Each number is 128 + 32 x the weight over the matrix's rms, rounded and kept within 0 to 255. Layers, rows and columns count from 0.

# layer 3 MLP down (transposed), 1280x320, rms 0.0433, rows 564-606, columns 0-79
[[161 104  78 119  88 109 144 180 118  82 131 155 118 114 111  66 207 135 116 154  84  79 188 151 108 124 147  72 115  82 122  60 132 173 139 187  94 112 112 163 214 137 127 155 134 161 114 145 136  72 152 131 154 123 159  99  84 156 130  66  81  84 100 127  87 117 125 151 145  68  79 125 101 212 121 135 164 172 107 121]
 [117  98  97 139 105 113 161 154 132 109 146 130 109 154  74  89 149 143 124 117 157 103 157 116 110 150 102 102 137  71 136 164 160 160 102 118 138 137 142 124 163 109 124 102 133 162 105 134  96 136 118 128 113 167 129 120 127 180  87 142  91 113 174 158 141  91  74 116 125 110 161  71 116 110 161  72 113  93 117  87]
 [116 134 121 117 145 150 139 139 199 119  95 143  80 163 154 126 152  78 146 156 185 152 147 114 170 162 167  68 122 123  98 106 193 124 148 128 123 117 133  98 166 170 148 141  72 139 126 174 137  83  94  88 148 115 179 175  94 160  77 118 106 199 138 150 135 140 138 119  84 131  88 102 131 149 126 106 103 128 143 113]
 [181  85  99 139 123  90 136 176 144 140 167  64 131 150 126 175 163 135  98 105 141 132 103  86 122 128 110 177  92 128  79 162 109 165 114 103 147  99 163   0  19 132 128  66 126 175 119 107 189 122 181 133  71 169 141  94 176  99 159 113 108 134  79  98 111 106 138 105  86 163 180  79 186 163 103 120 125  58  98  86]
 [134  58 139 111  98  84 135 185 106 147  84 119 182 137 184 132 178  83 121 132 163 130 169 148 119 178 143  70 143 131  96 108  97  82 131 174 160 195 126 122 130 103 156 130  88 154 122 111 151 153 141 206 111 103 114 156 129 143 157 106 121 125 139 135 118 120 107 146  97 135  75 119 141 132 166  48 116 147 109  85]
 [208 131 215 104 116 182 124 187 163 117  88  96 177 166 112 167 146  91 180  84  80 130 147 115 119 130 138 128  96  63 132  71  92 114 137 166 208 172 129 147  90 108  86 153  96 160 167 191  84  81 121 152 140 194 165  98 165 114 140 129 109  78 117 167  83 119 184 106  90 164 127 130 174 131 215  42 154 175 162 116]
 [158 207 113 172  89 133 170 161 164 166 161 176  83 142 145 149 143 165 164 135  47  43  20 154 132 125  91  88 145 151 137 111  94 114 128 135 129 127  92 128 134 103 138 147 118 106 175 125  65 158  59 198  80 112 129 108 135 108 113  69 112 152 130 146 143 148  74 118 139 145 186  66 107 119 153 147 140 150 113 176]
 [102 135 140 153 199 110 166 141 133 123 123 148  56 153 182  93  68  87  30 181 161 162 208 118 133 144 156 192 124 129 101 110 226  92 166 123 124 144 191  56 149  96 143 147 125 107 130 118 120 144 149  93  53 141 126  98 159 139 135 137 138  72  61 128 135 154  65 104 161 127 138 167 164 167 125 167 141 124 175 149]
 [184 109 168 109 126 122 214 112 141  94 123 200 107 143 167 204 113 132 123  85 125 140 145 110 123 119  88  89 215 134  99 100  86 111 160  99 112 244 148 138  83 107 115  78 118 171 175 153 168 104 165 146 145 114 130 110 127 108 181  52 112 184 156 150 130 112 121 192  90 178 126  93  82 129 189 116 119  79 161 171]
 [140 101 181 120 137 157 108 116 146  84  83 152 151  57 122 142 157 148 117 172 174 181 129 161  85 155 124 148 132 147  96 108 164 105 129 132  34 124  92 157 150  63 169 113 137  95 158 140  85 139 126 149 152 149 106 113 163  66  79 139 147 143 132 131 104 181 163 135  93 141  71 145 106 125  64 114 188 130 185  66]
 [106 119 186 151 160 101 115  89  95  76 148 166 113 121 163  87 175 145 128  74 175 108 131  98  99 127 111 195 132 111 153 157 113 182  50 130 170 146 133 120 184 178 137 140 157 118 195 121  98  67 108 139 123 178 122 150 149 126 116 175 140 129 135  95 147 139 127 115  97 151 120 105 149 123 134 178 147 124 151  91]
 [121 126 149 170  59 147 118  92 200 144  72  90 129 164 167 114 145 142 113  61 148 147 102  87  88 102 165 154 131 132 112 128  90 138 129 125  94  91 122 146 115 126  97  80 161 103 156 169 128 107 150 101  71 139 164 138 122 126 188 203 179  50 137 109 170 119 123 103 154  85 171 160 181 107 150 128  76 144 112 157]
 [104 204 103 125 192 119  93  99 133  97  94  79  76 188 137 128 112  91 130 110 143 169 110 155  58 142  94 184 122 158 157  71 176 109  84 143 133 169 127  74 104  42 152  89  73 143  99  53 147 189 132  85 104 146 145  87  92 134 149 179 153 107 106 133  82 157  88  96 158 124 119 112 122 113 144  75 109 187  99 137]
 [171 166 135 124 108 149 112 148 164 169 153 102 159 132 132  61 143 154 145 111 122  70 146 111 180 132 120 106 118  96 162 145 119 123 109 139 147 193 116 154 110 140 139 125 143 133 120  97 102 180 116 114  85 140 178 124 175 151 165  71 140 135 110 137  99 113 151 144 151  96 147 144  98 170 145 144 147 169 154 178]
 [137 107 130 156 116  83  81  40 133 155 147  96 134  76 171 137  86 107 103 109 142  90 127 139 141 131 103 104 186 125 152 115 142 161  76 128 140 185 109 144 140 126 109 114 137 151 101 213 147  92 181 136 124 109 144 158 173 159 156 129 107 192 112 146 136 168 181 114  93 115 128 111 120  95  91 105 173  63 100  80]
 [185 176 120 113 208 138  67 178 129 240 140 121 153 163 118 119 101 116 113 138 135 125 110  79 153 172 127  52 141 113 112 147 131 102 115 140 101  97 153 121 156 148 152 164 136 132  88  64 121 167 130  72 135 127 137  63 154 149  80  76 162  82 103 164 141  71 125  52 125 175 123 194 118 123 146 158  84  69 134 168]
 [120  73 125 155  52 119 125 120  98 158 128 153  73 153 178 151 126  82  76  90 161 115 151 111 209 184  68  66 125 128 149 139 159 136 145  33  82 109 131 128 157 122 133 175 100 121 196 118 146 143 120 137 133 106  89  94 140 168 156 173 135 131 108 172 158 113 119 153 122 131 145 117  99 132 172  52 123 145 114  93]
 [132  73 139  71 137 152 168 123  84 114 101 140 152  93 118 100 160 147  54 106 139  73 123 111 111 119 106 142 110 208 106 101 151  76 105 166 114 174 129 147 104 143 125 116  96 137 145  68 146 151 172  73  94 162 119 138 156 141  66 122 116 124 117 133 156 159 149 166 162 106 197  31 154 100 117  93 133 166  57  97]
 [150 129 129 114  93 156 101 159 105  91  36  90 121 145 146  89 116 120 162 125 126 183 128 139 148 177 151 141  94 117  75 116 143  26 121 197  54 154 135 105 124  83 173 182 112 144 145 112 124  89  98 112 131  46 154 108 146  87  86 128  99 136 167 167  58  91 157  96 138 124 121 146 113 139 149 155 132 123  88  97]
 [127 111 152 122  90 139 123 203 100 120  95 121 174 105 132  89 176 129 130 144 145 107 141  75 117 105 136 105 123 145  97 167 174 109 134 147 107 106  75 155 166 176 160 129 159  84  97 155  99  54  86  91 103 153 132 122 104 165 108  65 185 141 115 114  88 164 128 103  72 147 124  89  82 152 128 146  83 134  86 133]
 [150 133 133 117 150 185 146  83 116 135 116 159 129 123  63 100 159 188 138 121 119 103 133 116 223 165 138 153 148 125  96 119 155 138 167 112  96  86 109 143 117 146 177 181  88 124 139 148 102 114 145 155 117 190 128 108 136 134 175  88 109  89 121 119  97 124 174 148 184 176 110  83 188 155 167 117 149 191 152 117]
 [120 173  54 145 187 173 199 113  61 135 124  92  91 172  85 101 136 155 112 185  73 123 118 148 195 159 179 106 127 153 175 115 167 130 139 142 194  77  58 142 207 139 154 129 165 122 150 117  68 134 168 122 173 170 206 124 110 137 153 118 136  88 109 117 118 119 162 109 118 114 109 167  62  93 117 105 222 139 104 174]
 [129 157 149 170  90  61 129 164 121 136 142 147 110  70 150  93 124  98  81 100 126 159 104 161 154 138 124 158  98 134 111  99 146 147 107 122 119 139 164  72  91 165 137 137 154 102 137 145  47 190 182 101 134 127  90  76  90 105 110 122 184 122 102 139 184 181 117  92  96 140 180 131 166 122 177 189 122 173 138  93]
 [169 149 126  88  87 120 184 114 140 103 115 149 110 142  97  92 147  93 103 218 143  95 175  80  73 138 136  95 169 154 140 144  85 109  67 100 169 150 129  86 139  76 125 108 164 151 165  94 165 162  70 109 142 140  87 193  73 162 167 191 134  85 148 104 180 207 162 136  81  78 116 120 137 159  85 139 107 127 118 154]
 [142  65 117 132 109 130 146 115 149 117 155 179 119 130 119 177 177 148 113  47 192 171 138 136 125 132 137 112 172  74 157 127 171 140 120  93 139 121 166 165 187 137 126 108 131 172 115 158  78 105  76  95 126 109  92 127 132 107 149 121 123 108 168 139 141 100 121 157 145 141  85  69 128  97  80 128 119 103 111 190]
 [149 126 108 108  61 110 166 155 104 117 174 123 101 117 148 160 132 170 187 136 137 127 153 111 113 102 170  96  87 128 138 150 178 123 137  97 138 177 145 122 132  88 110 125 153 109 131 195 125 209 135 172 100 117 142 142 137 169 141 162 121 159 115  91 106 141 140 109 127 153 129 102  97 164 125 145  65 124  76 106]
 [ 80 130 142 132  85 120 162 172 125  91  97  97  91 144 147 110 137 190 116 152 122 140 124  93 148 145 143 167  89 135  76  93 130 145 137 151 158 147 137 125  95 118 126 138 108 117 140  84 147  96 113 130 117 197 168 130 136 129 107 108  69 119  99 160  90 177  69 160 104 100 123 124 140 109 171 152 119 184 129 156]
 [ 96 120 135  78 147 114 124 108 137  84 142 166 152 106 140 108 129 114 118 164 101 110 131 141 124 116 130 123 119 159 117 119 174 159 133  92 182 163 175 129 125  64 108 123 152  64 174 101 145 154 128 107 125 176 142  83 123 119 167 104 101 143  86  99 135  91 119 154 121 100 136 136 127 148 126 153 120 123 142 123]
 [131 144 183 101 166 104 129 106  75 121 131  80 128 122 123 131 167 176 130 138 208 154  98 107  96  92 147  89 148 141 138 163 117 118 145 114  93 125 124 121 149 164 154 162 139 159  84 170 154  96  92 100 113 182 121 133 177 130 149 110 150 151 130 194  84 138 120  85 155 110 189 117 149 161 145 116 149 168 136 123]
 [155 165 111  87 166 145 113 170 147 162 111 119 136  93 146 140 144 123 115 151  90 168 159 154 114 102 151  84 110 136  64  97 107 127 138 107 114  34 134  89 138 132 192 178 106 109 151 157 109 113 166 131 202 140 168 168 138 106  99  96 183 189 106  84 162  99 107  86 157  89  74 113 141 170 164  94 196 132  92 148]
 [176 109  86 145 167 114 184 133 119 153 130 149 118 104 112 160 129 138 133 105 173 107  83 141  63 116 131 117  98 129  85 144 118 124 159 131 109  62 127 104 168 124  79 159 158  76 122 161 105 187  85  91 114 153  71 152 121 106  95 172 105 176 108 175 170 119 115 126 106 119 137 161 126 161  96 200 116 126 157 110]
 [200 143 129  66 132 107  98 159 200 127  89 100 119 143  72 155 216  78 160 139 113 134 145 125  87 161 173 159 150  74 114 152  83 169 139 138 138 115  95 128 106  92 106 123 129 138 165 105 123 110 154 137 119 112 155 138  99 162 134  13  93 168 144 157 150 156 177 133 140 119 120 123 153 128 136 112 143  90 139 117]
 [ 93 161 109 131 121 128 141 125 154 149  92 144 123 128  96  66 100 101 141 142 133 199  98  78  93 125  77 134 138  90 167 112  86 170  72 161 182 188 122  53 197  90  70 122  61 117 170 102 152 175 133 133  77 105  74 173 170  99 140 128 161  69 106 109 149 165  86 175 155 129 155 124 143  97 102 181 136  61 182 122]
 [186 184 106 178 109 191 127  92 155 146 117  49 107  60 163 186  66 119 162  74 100  99 156 136 150 116 201 141  99 144 100 119 163 161  77 124 134 132 148 147 118 154 144 127 119 158  70  64  87  89  86 134 137 135 179 103 173 122  39  97  84 142 109  97  89 132 140 111 183 145 134 118 143 143 149 147 135 153 131 151]
 [134 137 149  90 143 142 160 131 108 208 150 159 161  93 157 150  67 122 162 200  84 134 151 105  55 139  74 179  98 156 194 123 138 115 126 170 110 126 140 124 180  81 113  99 110 123 132 133 116 130 183 111 128 100 120 125 130  96 112 132  77  97  88 150 113  50 101  86 115  84 104  99 142  99 202 179 149 156 148 146]
 [156 101 124 131 132 124 135  64 124 137 149  81 162 134 166 149  82  83 108  98  71 147 150 141  86 158 133 169 111  92 129 127 119 132 139 136 100 155 138 123  99 104 129 171 129 136 149  95 106  77 148 175 127 116  55 161  55 101  87 168 152 132 166 134 121 142  91 163 139 146 161 153 134 131 139 136 132 154 136 138]
 [111 149 122 229  83 165 139  54 130 113  92 133 145  94 140 104  72 147 118 180 149 122 109 109  63 168 181  91 142  76  29 104  55 166 119  89 104  69  98  97 132 158 126 121 106 116 112 130  97 134 129 130 179 117 150  94 104 123 202 165 124 171 116 107 155 110 118  68 200 124  81  83 129 158 124  98 126 154 119 131]
 [142 119 171 146 124  67 116 202 134 142  71 165 153 108 181 189 135 136 101 178 116 155 180 110 198 113 117 132 168 100 127 129 130 105 158 136 148 120 138  91 129 110 135 210 110 152 121  86 112 120 124 172  94 179 164 111 161 169 193 132 136 154  97 134 134 149 183 144 101  93 136  92  64  84 122 109 110  78 121 145]
 [139  98 102 115 115 107  91 122 155 185 123 195 130 116 110 120 148 145 139 129  79 111  81 132 100  53 129 186 213 163 122 153 118  84 137 191 115 166 132 122 121  93 113 101 133 124 180 155 188  93 104 122 102 163  96  72 118 109 155 169 130  70 160  86 151  74  88 201 128 114 139 101  88 175 162 123  92  72 151 158]
 [120 117  85 135 110 138 143 104 132 147 140 133 100 113 137  85 146 135  97 126  79 150 111 149 149 117 148 112 136 122  62 143 109 132 126 128 146 109 140 150  96 161 145  78 172  90  98 152 133 100 100  90 155 152 126 151 150 158 148 135 180 160 134 141 140 144 165 114 142 115 138 146 132  94 118 112 109 137 126 166]
 [168 124 104 131 121 173 116 131  71 132 102 109 114 164 163 192 159 156 150 143 105  97 114 148 146 112 141 111 112 121 132 149 143 108 132 114 134 106  99 101 188 116  96 116 143 104 148 146 114 113 102 178 131 134  53 117 128 102 155 105 133  65 126 115 146 139 135 126  89 172 106  80 100 132 117 127 142 162 142 141]
 [ 85 133 192 112 148 116 121 139 140 193 168 169 162 127 140  31  94 154 112 133 139 181 142 122 115 172 139 191 126 143 160 116 171 136 147 143  82 175 119 153 103 164  89  71  89 118  99 123 128 105 101 138  73 143 164 107 166 164 120 153 131  84 124 123  98  86 144 126 144 132 175 142 109 143 117 133 156 119 104 139]
 [198 139 106 147 119 132 150  98 136 212 171  97 119 189 127 193 111 116  70 141 137 122 160  98  69 118  90 137 144 125 201 154 153  90 135 130 133 129 130 146 118 125 184 181 167  81 175  93 167 134 164  96 124 102 136 188 142  56 140 154 144 199 122 151 140 158 133 117  98 152 128  79 123  87 162 116 119 158 177 144]]
# layer 3 MLP up, 1280x320, rms 0.0589, rows 565-606, columns 0-79
[[ 86 162 100 152 108 168 191 152 129 157 163 190 101 134 115 146  97 144 165 118 114 144 117 137  68 145 118 147  95 124 100 112 123 135  88 118 128 116 118 116 120  94 131  99 151 174  97 163 149 117 124 112 108 104 120 158 129  82  55 103 104  75  98 131 154 150 122 130 163 121 108 167 139  68  82 134 101  87 116 131]
 [134 160 132 100  94 146 147 151 127  98 126 173 131  75 107  70 155 121 169 148  84 156  94 120 158 136  69 138 137  78 158 143 165 139 112 142 155 109 128 142  83 113 179  65 108 160 147  97 106 169 100 184 143 101  76 162 131 123 135 154 145  95 162 120 175 123 128 116  87 131 101 171 132  97  66 107 128 130 104 191]
 [ 91 127 150 150  84  97 107  82 120 120   0 112 141 101 126 113 120 162 159 124 134 172  80  82 173 122  84 149 119 100  95 122  91 115  82 129 180  91  84  64 177  74 140  76  69 136 114 111 149  99 136 151 117 137  63 142 136 145 143 109 126 128 116  91 132 161 115 196 111  52 128 107 187 132  67  99 157 146 112 202]
 [171 139 119 157 152 116 161 120 113  68 175 168 117  64 123  99 117 137 152  55  70 173 150 115 139 159 121 149 101 110 118 146 154 128  89 113 157 107 138 167 157 123 156 118 136  76 149 113  86  58 103 116 145 173 131 154 164 161 114  95 179 157 177 117 121 107 152  56 107 111 102 149 125 144 180 120 201 148 163  75]
 [111 161 156 174 175 128 128 122 138 144 128  46 162  96 105 130 182 110 209 107 127 123  81  78 102 128 123 156  97  71  49 180 107  92 125 119 123 107 141 132 162 156 125 140 176 134 107 160 180 117 153 104  84 130 105 169 170 132  59 139 161 173 134 105 163 120 105 145 158 112 127 165 129 128 101 131 171 140 148 119]
 [130 134 127 108 181 148 109 143 117 112  80 153 114  80  91 126 159  97 119 141 143 124 140 105 138 110 177 124 103 161 116  91  56 162  89 158 134 132 106 123 111 123  97 147 163 118 132 143 124  85 160  80  78  85 167 119 129 111  54 190 183 123 180 102 111 131 112 112 101 115  63 100 179 120  89  85 180 120 109 124]
 [ 97 148  97 109 138 129 121 141 189  85 108 139  82 106 152 133  67 190 108 156 107 107  97 168  84 145 135 142  77 148  73 112 194 116 113 146 178 149 203 120 157  53 109 159  96 171 167 133 134 142 148 170 106 181 132 106  88  48  93 134 142 161 146 166 144 145  98 162 168 159 163  97 152 147  98 176 180 163  74 138]
 [179 102 123 167 155 169 179  94 139 193  76 109  94  56  89 112  56 107 176 124  88 147 102 133  40 168  98 182 171  93 165 122 108  99 132 150 153  88 106 123 168  88 132 166 104 161 175 163 162 135 135 151  94 170 153 163  95  58  86 167 132  57 154 151 117 106 167 125 113 139 128 145  43 102 140 116 155 138 176  98]
 [ 99 186 139 139 133 125 165  82  78 127 151 129 142  84 147 127 185 154 126 107 192 170  54 159 161 144 128 157 121 102 110 151 141  81 139 202 109  54 163 196  92 101 140 107 178 144 145 178 165 111 159 123 114 145 154 107 124 122  85  88 107  87 191 149 169 147 119 162 123 128  79 148 157 106 113 190 137 123 132  11]
 [126  75 144  97 112 100 145 144 167 144 112  69 101 137 153 109 141 138 101 146 103 124 127 118 160 159  72 135 139 107 117 186 150  83 120 167 107 109 184  86 129 132 186  99 150 105 150 142 182 141 159 104 149 149 160 164 142 152 136 121 112  87 149  93 112 151 156 117 144 126 162 167 112 127 177 215 115 140 122 103]
 [102 131 158 145 182 119 150 131 167 102 155 144 108 120 122 111  74 114 103 131 117 176 119 136 117 156 187 170  72 129 174  96 101  58  92  90 150 184 154 119 101 117 129 147 168 138  76 148 136 180 105 157 137 138  92 181 139 109 170 125 169 126 129 113 174 146 131 136 165 184 120  98  38 203 153  80 121  74 128 176]
 [124  62 167 117 102  94 173 131 107 180 129 111 117  93 115  78  64  89 139 105 109 188 132  66 156  63 168 150 147 119  95 101 137 146 148 125 151 113 135 160 131 126 160 187 137 119 161 131  37 111 122 134 106 142 112 169 167 116 127  83 106 101 117  81 107  78 159  87  89  83 118 140  93  90 102 194  75  92 100  90]
 [148  94 113 110 157 135 131 131 150 143 107 157 162 143 128 174 158 100 133 116 142 139 177 121 136 155 131 123 104 144 136  85  83  91 128 179 119  95 120 163 141 167 123 167 131  82 137 216 131 121 118 121 155 123 151 104 126  85 113  87  98 192 123 159 166 130  93  98 117 101  89 104  69 101 139 172 100  95 143 117]
 [136  84 184 184 185  81 110  94 102 106 124 135 142  91 157  93 136 100 154  82 122 140 157 118  77  92 153 120  79 169 161 151 133 166 103 161 132 113 102 162 109  76 135  96 155 141 102 133 197 119 114 122 148 161  94 110 138 133 145 120 165 173 110 115 178 105 108  96 126 158 131 127 116 149 178 108 210 139 120 110]
 [123 115  86 109 104 163 156  21 113 134  99  86 154 152 205 115 128 146 149  96 159 168 103 106  99 132 156 158 132  87  87  93  82  89 134 148 159  88  68 117  81  79 117 135 149 152 134 129 116 140 113 165  97 136 118 147 154 133 113 162 180 131 115 110  83 194  79  85 147 135 144 142 124  60 115  80  89  90 122 166]
 [121 133 171 141 199 151 151 167 103 113  97 152 158  91 149  77  91 137 105 156  52 153 138 123 114 138 173 156 200 148 115 134 145 130 133 135 159 131  73 101 118 152 121  97 171 105 127  82 153 127 129 159 126  96 135 150 129 119  52 126 152 175 116 109 101 144  96 155 122  80 127 172 102  86 156 169 164 105 106 107]
 [140 174 126 135 179 114 100 127 119 134 103  61  78 182 140 102 160 151 163  88 106 124 197 160  98 159 147 119 176 157 214 115 137  92  96 163  93  77 128 121 115 100 127 104 150 162 116  81 153 144 130 109 121 171 148 151 163  78 145 160 166 151 184 154  81 144 137 132 155 159  72 131 100 141 142 151 161 152 106  91]
 [211 120 153  64 206 142  97 100 168 132 128 128 162 174  75  95 160 106  64 124  90 176 165 100 194  84  97 152  95 167  80  65 139 170 148  44 131 129  95 186 129 134  91  88 123 127 180 127  65  96 140 109 103  70 153 115 103  95 119 144 145  69 131  83 143 108 132 143 126 145  93 131 143 116  63 116  67 178  58 156]
 [135 144 103 142 120  64 147 169 125 141 159 189  99  95  90 146  91 108 198  73 115 170  91 121 102 173 123 135 128 139  99 128 156  90 121 113 138 111 135  83 126 104 177  66 107 138  94 177 162 153  91 126 108 116 122 109  60  92  89 172  97 210 126 174 137 148 120 129  80  85 130 148 125 115 179  68 205 142  94 184]
 [163 151 215  82 107 171 104 108 126  92 152 103  99 167 206 141  92 129 107 127 111 152 102 156 107 168  77 160 174 118 165 119 115 104  85 193 199  93 111 179 121 146 181 143 177 118 132 131 175 169 114  87 138  92 171 128 114 154  84 150 183 175 163 128 142 102 113 131  93 131 144 147 102 130  81 150 120  79 151 132]
 [102 112 147  87 155  99 147 178 150 148 145 134  87  93  95 133 159 112  82  90 109 116 142  97  91  43  73 183 137  62  85 135 124 124 141  90 102 200 151 104 170 156 145 115 121 156 120 101  98  62  50 148  96 142 118 118 121  45  75  83 128 135 161 179 199 100  76 161 135 153 118 127 145 120  70 122 124 136 121 123]
 [ 96 145 118  94 119 124 133 113 103  59 131 142  70 185   9 144 181 186 146  40  51 121  35  52 149  96 130 105 192 108 151 159 111 131 123 150 110 135 106 148 185 135 136  62 140 132 142 147 158 107 101 108 117 125  93 124 196 168 198  81 137 172 171  90  81 144 156 105  93 129 143 187 114 141  90 155 176 155  77 175]
 [ 85  97 184  93 134 157 166 118 109  77 120 117 129 132 154 100 119 143  70 150 142 137 113 199 144 139 123 150  95  97 124 133  99 105 126 153 153 167  95 144  84 133  91 106 175 185 105 104 147 189 103 116 141 171 112  90  86 144 199  86 128 148 118 143 113 144 180  97  80  82 135 153 104  93 117  99 130 203  90 146]
 [115 122 135 118 160  95 122  97 107 112 123 112 112 116  59 127 108  99 102 127  90 170 120 145 162 134  66 162 134  92  78 147  56 152  68 126 191 135 114 101 117 107 126 157 165 147 199 176 108 114 118 150 131  72  83 135 131  47 136 105 142 155 151  61 119 115  76 129 113 144 109 134 135 134 125 116 125  99 110 112]
 [ 97 165 132 112 153 145  84 149 139 117 152 172 155 125 125 127 147 123  89 166 180 168  99 121 148  93 148 144 136 187  89  98 126 130 155 152 144 105  93 103  89 122 140  92 171 115 117 137  74 116 150 175 117 109 157 126  52 113 111 107 142 100 111 125  88 171 100 131 121  60 149  90 113 160  88 183 153 135 104 165]
 [138 184 146 127  76 131 122  70 122 106 148 108 124 127 114  94 134 104 149 133  97 119 159 147 132  92 142 109 164 129 156 182 121  85 141 156 184 156 141 175  94 170 176 148 155 174 126 139 128  93 147 153 129 116 114 145 142  92 127 123  89 135 172  91 145 132 195 140 103 127 127 171 140 103 119  93 126  95 110 104]
 [ 69 153 149 123 120 219 169 112  95 128 122 177 145 156 102 150 147 103 101 100 133 152  92 131 117 131 169  85 104 124 118 110 110 141  76 132 150  95 122 128 130 121 133  95 169 144 126  97 175  97 155 118 140 112 106 122  93 172 132 143 130 149 149 157 107 164 124 130 130 115 163 153 135 123  81 173 113 116  79 116]
 [ 88  75 120 118 171 184 137  88 123 115 161 112 118  82 119 107 130 113 139 149 122 168 108 117 132 203 188 124 116 110 100 115 111  97 135 113 113 181 133 169 182 124 144 125 138  54 186 144 190 122 104 112 154 107 102 132 152 132  98 121  68  94 114  34 164  83 128 167  68 151 130 155  97 162 131 197 176  80 103 106]
 [131 150 118 139 136  90 119  92 118 128 155  85  91  55 115 150 165 156  93 119 145 164  98  68 154 150  81 131 184 144  72 166 111  96 143 114 153 142 131 139 160 119 144 108 141  80 178 114 109 114 116 148  85 115  72 119  67 111 129 160 189  90 245 121 198 191 115  99 102 107 170 152 133 103  83 122 192 147 126 132]
 [155  97 149 111 144 144 176 136 128  83  92  90 115 136 128 106  75 146 160 154 127 153 116 149  97 178 136 123 121 158 131 148  99  93 146 117 186 157 141 156  95 129 131 126  90  86 185 129 147 123 131 148 155 108 104 144 102 134 100  99  92 172  61 165 133 162  91 136 107 114 167 150 205  85 119 123 122 165  88 111]
 [130  91 138 130 116 120 134 102  97 117 107 167 115 166 152 118 116  79 123  74  80 107 117 126 188  70 136 121 110 132 158 108 123 102 136 112 165 142 108 140 102 117 181  74 109 137 152 203 136 108 150 147 155 115 114 130  81 157 141 175 119  86 112 125 125  60 142  77 137 136 122  80  99  97  85 138 128 180  90 128]
 [131 119 129 149 177 109 160  96 166  60 126  75 136 113 100 112 132 130 149  89 122 161 132 120 126 181 112 122 188 129 128  68 105 124 142 124 109 126  67 140 138  42 120  90 113 141 161 152 101 126  99  70 156 130 100 125 175 128 104  82  75 151 114 135 104  84 181 167  95 146 153 190 121 140 107 127  72 124 127 104]
 [209 102 161 114  97 140 177 143 146  49  74 108 107 172 175 116 139 155 115  54 138 115 130  78 168 159 156 114 111  72 115 143 104 125 114  92 187 117 144 143 142 114 128 107 128 173 140 110 145 136 114 158 144 102  87 123 112 107 195 134 196 107 182 147 102 167  45 160  49 143 119 162 125 126 159 125 151 188 101 153]
 [ 84 106  98 126  83 116 143 141 150  87 172 158  81 118 124 135 117 147 136 103 185 175 104 142 193 144 119 165 148  83  94 179 122 131  81  91 140 171 174 129 129 118 182 104 181 167 159  87 176 147 129 116  85 194 116  74 121 126 148 138 118 170 120 117  96 126  86 166 112 101 142  85 127 166 175 118 143 127 146 131]
 [138 149  95 160 155 164 157  79 109  77 173 142 112  61 129 169 172 171 176  94 145 139  61 117 125 178 130 185  90 129 135  94  93 132 102 135 128 193 128 126 141  60 193 118 150  95 101  91 176 106 139 157 144 160 125 114  86  97  96 104 140 184 106 208  48 180  83  98 158 110 138 142 143 204 144 133 150 125 135 142]
 [140  75 237 126 148 206 141 101  58  23 168 120  91 167  70 146  83 137  64 109 133 126 145  96 144  98 132 177 140 136 190 180 125 147  80 180 198 125  66 139 138 132 174  60  99 131 159 163 105 171 149 172 180 131 140 107  88 126 102 149 124  86 114  91  74 150 156 149  65  94 147 148 110  90 154 113  87 127 117 128]
 [ 92  88 195 122 150 129 189 101  50 121 118 129  93 156  90  83 180 159 197  93 131 154  77 118 136 156 119 148 127 194 156 116  86 137  87 102 143 169 115 145 106 116 155 123 114 119 136 123 102 111 152 108  89 142 146 115 114  29 148  93  95 158 129 136 158 133  88 117 152 129 135 170 102 128 148 118 175 122 117  92]
 [193 141 161 213 134 146 144  87 111 149 129 133  96 164 115 156 157 137 131 142 122 138 154  91  80 115 136 148 166 185 117 161 163  86 153  49 122 113  93 130 152 124 129  88 133  85 150 139 139 127 117 106 173 145 164 111 118 115 104  94  97 133 160 127 146 153 207 152 153  65 130 136 145 179 134 156 137 148  51  79]
 [176 121 193 106 160 155 157 174 132  76 100 140 131 165 126 123  99 159  89  93 142 154 118 113 140 158 146 132 108 105 154  93 145 103 119 127 123 141 106 123 185  93 161 130 129 131 133 131 123 118 131 155 205  87 150 134  98 142 110 154 137 156 127 105 125 113 115  96 166  91  94 139 154 145 101 176 161 119 104 133]
 [155 174 171 115 160 104 149 138 124 153  71 110 139 100 140  89 195 119  88 176 116 191 107  98 155 121 141 140 107 121 128 167 177 103 146 138 173 164 102 179 166 156 132 116 150 137 110 147  98 155 127 116 139  81 117 129 135 143  57 116 121  83 119 145 194  86 116 153 100 103 153  95 156 146 129  96 194 140  76 155]
 [162  81 164  96 140 191 102  86 117 131 114  61 128 110 122  69 107 144 133 168 156 154 105  46 124 183  95 173 183 132 103 107 165 110 105 177 149 148  90 113 166 126 168 162  98 106 153 155 123  83 158 134  98 144  85  79  75  89 127 151 121 137 147  98  71 121 167  79 103  98 116  99 161  80 129 150 113 144 110 142]
 [127 171 183 184 159  96 134 102  84 175 140  99 108 189 162 132 151  76 136 185 163 142 134 112 159 137 157 160 158  80 106 172 150  93 135 126  89 116 113 154 106 150 118  69 159 134  98 140 124 132 145  89 115 109  63 159 135 112 122 198 112 135 101 103 136 173 123  99  84 131  90 174 173  92 115 186 143 103 132  82]]